Each number is 128 + 24 x the weight over the matrix's rms, rounded and kept within 0 to 255. Layers, rows and columns count from 0.

# layer 4 MLP down (transposed), 832x320, rms 0.125, rows 113-126, columns 80-159
[[ 85 124 118 128 136 146 109 104 121 102 169 119  96 102 103 110 133 123 116 121 120 168 137 138  96  79 143 171 152 105  87 168  93 145 135  84 106 140 146 129 143 129 141 138 121 136 152 126 135 120 159 117 142 121 144  90 156 130 136 101 115 140 138  88  95 151 132 127 172 133  96  85 119 131 106 162 102 140 150 130]
 [100 135 144 121 123 137 152 123 138 158 116 159 158 108 155 139 126 119 104 159 129 149  81  78 148 184  84  67 126 139 127 157 114 115 130 163 137  74 101 139 124  84 103 122 145 151 124 133 117 107 131 179 154 172 152 146 131  99 142 142 181  67 151 151 119 122 173 129 124 148 150 131 111 108 102 116  93 140 144 104]
 [126  88 149 171 177 122 106 133  84 111 138 143 129 115 139 125 138  71 121 137 105  79 119 107 123 140 115 147 105 150 118 112 136 140 115 109 151 128  95 117  72 108 131 202 137 108 115 122  93 121 148 108 166 154 166  98 144 127  97  77 139 144 116  91 132  86 158 150  95 133 125  95 167  99 118 117 145 118 111 160]
 [160  97 148 124 124  98  97 137 165  53 148 150 108 113 126 154  83 111 125 119 152 179 114 135 114 156  90 142 155 135 119  82 142 107 159 141 165 146  94 164 135  58 127 123 150  90 159 132  91 101 157 178 134  96 143  82 142 144 164  98 126 104 110 141 133 129 137 178 165 109 127 147  89 134 122 107 120 180 103 130]
 [105 124 103 115 153 131 129 140 118 116 132 100 117 107 142 163 140 160  84 112 136 186 107 137 131 107 132 152 130 101 118 163 126 146 114  99 163 141 123  96 150 127 141 118 104 131 118 133 185 123 150 109 113 168 119 164 120 159  77 123 141 145 137 133 136 141 107 110 140 145 157 145 124 124 138  88 102 131 147 128]
 [ 93  89 146 104 113 142 115 134 134 124  95 156 148 173 120 150 151 200 150 135 109 132 168 160  72 105 153  85 130 168 121  75  99 167 140 166 115 122 157 129 158 126  99 136  59 141 109 112 181 127  94 149 127 117 110 152 131 145 116 134  69 135 136 122  59 124 133 135 132 174 151 160 145 136 130 169 125 176 152 134]
 [ 94 108 145 102 162  89 128 147 148  94 147 131 131 119 110 127 124 124 122 131 128 106 161 157 135 109 109 105 106 152 104 151 106 103 141 135 150 100 135 117 104 127 106 125 114 152 122 140 141 122 125 118 199 135 148 162 139 123 138 168 160  83  94 120 113  86 167 129 118 136 174 142 106  91 162 163 149 162 155 125]
 [113  88 149 135 134 129 164 126 147 129  73 121 109  69 119 130 122 115 128 107 123  94 137 130 105 194 133 145 150 154 110 184 141  97 103 101 177 137 110  98 133 141 138 118  99 152 136 142 151 160 137 139 120 136 139  62 150 137 152 137 122 132 127 103 110 159 160 150 103 114 144  95 125 146 146 136  92  67 119 121]
 [129  95 150 107  94 159 141 127 159 119 140 169 149 156 124 145 132 162 139 150 110 109  99 160 150 157 151 180 142 138 140 134 155 134 149 127 144 154 147 145 133 149 134 140 102 152 148 149  90 116 130 115 126 116  98 150 107 180 115 101 143 138 145 138 145 112 108 125 105 119 115  90 140 162 162 123 129 139 155 108]
 [ 91 145 103 158 134 167 171 109 154 125 125 135 159 156 141  77  64 155 111 132 122 147 150 103 105 138 109 127  56 128 106 164 121 139  74 165 169 147 116  74 121 133 148 100 101 117 111 168 149 148  99 136 133 139  98 116 110 165 132 130 106 136 122 127 133 158 112 147 138  84 158 133 120 111 143 134 161  64 144  92]
 [145  79 105 194 129 109 101 116 108 135 111 115 152 133 129 107 121 107  99 166 124 119 161 139 156 173 174 132 131 122 138  98 101 108 118 154 137  80 155 111 121 132 123 121 159 181 133 138 122 116 119 169 129 129  85 114 116 113 107 128 103 143 129 131 162 159 123 125 135 111 132  80 108  82 112 111 121 136 142 132]
 [108 131 103 138 110 138 189 145 132 151 111  98  96 114 120 152 158 135 121 138 127 128 145 124 123  94 110 170 140 140 146  78 121 152 145 147 106 126 139 126 119 115 201 115 154  95 111 125 101 124 130 179 156 182 146 136 169 127  82 123 145 158 119 139 144  67 156 133 113 129 119 119 122 132 123 119 127 153 143 146]
 [142 144 159 138 135 156 160 103 155 119  98 150 151 101 129 117 169 159 108 148 125 141 117 132 136  82 115 141  82 136 119 148 163 143  80 129  99 122 141 109 113 156 140 146 152 114 125  96 118 105 166 107 134 132 137 117 122 162 120  92 123  96  88 163 131 129  86  97 125 133 142 109 141 149 108 140 156 142 158 145]
 [101 138 112 132 145 125 145  87  94 164 177  83 142 153 119 139 138 119 146 153 172  91 106 132 106  76 149 129 177 131 160 132  99  96 115 141 163 107 144 103 135 162 124 115 150 158 155  92 138 151 122 203 136 101 156 130 117 135 154 149 102 153 149 121 155 153 135 144 130 149 112 113 144  87 128 152 150 148 101 145]]
# layer 4 MLP gate, 832x320, rms 0.129, rows 114-126, columns 80-159
[[176  92 123 113  93 144 141 148 135 128  95 128 114 116 137 123 115 116 133  81 142 118 141 103 138 134  67 119 144 152 140 138  89 153 101 158 125 111 160 108 140 105 125 146 115 166 132 165 134 154 173 140  75 171 129  91 154 159 104 138 144 100 144 125 114  90 149 135 129 135 134 138 142 169 155  88 123  81 107 112]
 [136 160 124 111  92 133 140 120 155 111 115 135 109 116 150 111 123 105 126 138 131 148 150 170 123 105 151 119 137 120 157 134  88 150 135 121 148 111 135 186 101 102  89 164  91 127 134 131 114 139 172 115  96  99 157 127  87 153 123 129 131 138 110 129  91 102 127 106 201 124 161 123 134 121 133 125 168 102  69 112]
 [132 126 106  82 145 154 134 110 114  97 101 133 112 107 136 132 165  78 122 160 106 111 100 125 139 133 130 138 166 132 116 144 114 132 104 112 129 129 110 104 106 150 164 144 119 106 195  96 153 143 105  58 127 109  84 129 123 110 151 135 185  98  99 100 149 121 134 147 123 124 113 121 138 142 114 185 105 118 130 101]
 [172 162 120 154 174 159 163 109 177 132 144 101 155 141 116  95 108 147 151 129 153 136 137 112 152 118 123 123 135 172 131 178  93 166 143 161 140 118 144 126 124 153 102 116  88 158 135 171 130  90 145 133 106  82 137 153 106 154 133 142 157 116 126 134 132 117 149 110 136 156 106 132 105 105  94 133 117 126 149 161]
 [134  82 124 120 147 152 169  89 127 107 152 140 186  99 109 132 146 114 167 112 137 110  95 140 106 102 157 164 123 113  90 114 106 110 155 150 115 143 133 104 109 133 130  79 114 159 135 179 114 108 132 148 112 117 153 162 159 150 119 143 128 119 101 104 144 131 136 143 150 105 166 127 122 105  96 100 161 132 126 144]
 [134 148 129 130 116 124 114 104 115 161 171 108 104 123 131 119 124 174 156 172 109 136 142 147  97 164 109 131 108 181 112 111 116 111 144 155  80 154 136 121 114 113  91 126 149 124 171 159  80 142 153 139 121 105 127 108 177 147  83 201 119 137 147 112  67 130 148 178 121 108  85 109 137 134 150 119 146  93 153 103]
 [114 127 123 110 140 122  88  91 162 141 104 147 165 157 103 130 131 152 137 145 132 119  72 115 140 150 140 143 137 138 142 113 120 122 152 131 113 139 123 136 150  92 133 112 179  90 155 143 114 148 167 153  87 111 105 163 125 121 170 114 174 127 142 107 168 111 144 133 118 138 138 117 108 111 173 119 111 146 137 134]
 [111 142 103 142 149 127 111 155 124 143 120 117 183 155 139 106 131 100 120 138 152 140 143 158 118 109 114 130 149  99  81 117 170 168 145 121 177 135 137  91 116 127 121 112 135 134 120 131 101 107 113 156 131 131 139 122 133 109 133 145  86 135 121 155  95 180 101 171 112 142 143 136 113 154 151 107 140 129 110 137]
 [130 143 153 140 104 143 115 111 126 119 105 135 143 153 142  89  85  89 127 106 154 122 121 159 118 101 163 142 117 132 161 147 176 107 111 114 152 141 148 142 155 156 137 155 123 151 121 136 135 124 115  98 132  95 107 151 117 119 180 138 132 120 131 146 167 124 129  98 110 113 133 117 134 125 108 117 152 111 129 148]
 [142  98 129 163 111 171 129 161 159 144 120 138 146 112 132 125 124 127 169 137 131 119 140 160 110 138 126 122 116  93 128 136  96 101 115 133  98 138  88 157 123 139 134 142 130 169 133 131 141 109 129 119 158 119 139 140 124 104 110 171 154 119 176  82 102 143  91  96 134  97 152 138  97 116 153 129 139 162 103 134]
 [127 138 144 137  87 133  94 111 129 129 132 117 164 153 135 141 118 118 117 125 148 164 121 136 166 125 143  83 126  85  96 140 164 146 103 143 116  87 106 114 135 107 183  77 138 103 136 151 136  69 176 158 117 130 148  87 163 114 186 115  89 143 136 139 119 142 154 185 101 129  94 188 173 157 129 137  88 108 130 124]
 [166 107 118 108 156 162 136  99 124 143 136  92 104 105  98 157 104 110 148 134 105 118 140 119 108 128 123 103 122 110 118 129 160 104 121 150 140 112 134 120 115 122 121 147 143  98 115  94 148 174  99 136 124 123 112 104 173 105 208 121 104 170 128 119  84  94 118 120 177  69 122 102 155 131 119 136  88 116 141 134]
 [105 139 124  84 115 179  81 158 106 122 126 153  79 135 132  80  78 131 141 144 141 130  93 151 117 125 137 158 102 131 108 133 121  79 117 166 100  97 125 113 184 134 113 118 157 103 134  74 128 126 110 141 120  99 110  84 130  69 183 148 150 113 152 122 159  72 129 108 120  83  74 150 141 111 136 126 102 141 125 125]]
# layer 4 MLP up, 832x320, rms 0.135, rows 114-126, columns 80-159
[[115 112 119 145 150 143 129 148 153 138 119 127 142 131 140 139 155 150 131 109 145 120 154 179 123 162 135 176 120  82 145 127 127 131  97 137 140 111  93 125 127  76 133 159 151 134 116 134 211 176 131 131 140 146 142  96 148 145 135 149 143 128 137 136 133 117 147 104 104 144 124 118 132 131 149 101 121 129 131 143]
 [118 132 139 105 107 116 167 141 111 152 115 105 140 166 121 157 163 205 143 126 143 102 147 132 141 141 102 122 140 119 176 110 141 143 141 161 111 146 114 135 153 107 115 116 118 144 158 165 142 111 113 156 128 150 120 156 147 118 108 141 113 153 147 122 126 116  85 168  95 106 118 145 130 127 172 132 115 171  66 111]
 [110 143 102 106  87 119 148 138 101 117 136 101  91  98 125 131 139  96 129 173 143 144 127 126 101 193 120 126 102 145 111  91 115 144 129 126 141 118 120  90 106 114 151 104 147 152 177 112 100  83 140 134 129 145  98  99 175 116 113 156 149 126 118 117  98 135 136 114 111 123  72 161 116 123 122 155 116 138 114 110]
 [141 142 168 112 145 115 134 149  75 122 135 162 135  95  76 135 113 100 125 138 138 141 157 137 130 142 125 150 144 100 115 140 102 109 132 137 139 141 111 137 142 137 118  66 150 113 134 108 154 165 128 128 134 130 124 116 112  99 185  99 150  86  97 171 115 115 106 108 121 153  88 117 130 130 131 156 155 147  98  76]
 [127  92 106 163 108 102 188  50 123  97 126 165 153 114  87 141 111 136 140 144 138 137 163 158 123 116  86 109 150 114 106 111 131  78 102 160 127  97 119 135 163  97 167 101 102 152 128 114 149 112 110 122  70 143 140 157 139  85  86 164  80 142 104  95 123 142 127 128 179  97  89 145 130 128 148 109 138 114 119 128]
 [152 116 144 121 130 100 142 180 141 164 123 161 121 118 137 133 153 127  99 104 118 125 163 103 137 120 130 113 164 157 129  74 169 110 149  99 168 127 103 130 107 102 149 168 130 163 140 105 132 117 125 145 135 148 123 141 143 146  84 128 179 165 132 133 157  97 131 119  60 157 154 128 129 160 111 146 131 143 147 128]
 [ 81  96 136 109 135 153  81 142 148 105 100 128 157 126 134  98 105 110 160 109 107 160 108 135 127  91  94 168  99 128 124  72 110 150 193 114 127 129 114 137 173 151 136 128  89  94 119  93 110 143 118 139 138 124  92 114 119 135 145 170 161 120 198 130 108  86 123 105 121 124 120  62 103 146 115 104 124 134 167 102]
 [181 152 115 151 131 156 149  84 130 123 144 130 134 139 155  96 130 137 127 152 135 136 146 128  89 106 124  75 103 117 161  87 137 149 117 119  79 125 123 103 157 139 136 156 137 147  88 128 186 111 136 117 135 137 105 111 168 101  88 117 187 105 107 135 130 140 106 129 149 120 114 143 149 125 138 186 114 125 130 151]
 [128  64 128 107 143  93 146 169 138 159 130 114 104 142 139 118 145 161 112 149  83 120  76  96 129 161 103 142 116 134  99  98 145 132 124 117 128 117 109 121 118 116 105 120 115  93 123 146 135 140 123 154 182 146 136 154 134 139 108 112 131 115 141 113  98 128 132 137  97 130 135 151 120 138 159 165 148 149 158  92]
 [117 126 131 147 146  92 112 115  95  87 122 136 127  98 133 189 115 138 170 107 113 122 123 141 139 141 129 149 134 158 142 166 168 128 113 157 131 107 135 105 119 144 121 108 126 138  88 144 101 127  74 162 155 103 149 137 154 155 123 113  78 167 151  86 120 121 162 155 107 150 103 123 118 138 136 135 153  94 119 104]
 [163 105 125 138  92 133  79 164 123 171 104 142 132 150 124 117 132 131 145 129 127 119 123 122 154 121 151 106 120 128 136 122  96  94 127  93 147 129 151 107 108 140 137 172  99 103 110 142 142  89 116 106 134  95  96 149  82 103 145 138 115 115 115 154 149 175 149  83 143 107 124 152 132 139  99 138 142  81 185 118]
 [134 132 149 143 115 114 125 147 128 129 109 142 150 139 170  53 139 128 132 189 130 136 140  98 165 131  94 136 129 163 134 127 182 183 126 115 137 132 133 111 142 163 137 115 104 137 144 135 149  96 143 132  92 106 123 116 125 162 146 110 104 158 138 111 131 138 126 130 119 151 107 122 165 143 142 116 146 152 144 118]
 [109 111  86 144 153 141 203 116 155 142 123 119  93 102 111 146  64 171 145 105 117 139 141 116  67 140 143  92 128 142  85 119 120 125 151  80 156 136 106 100 121 129 132 151 132 136 145 181  82 151 145 133 150 145 167 144 149 139  84 154 117 113 119 211 151 109 148 122 123 163 104  70 154 159 145 159 139 155 134 113]]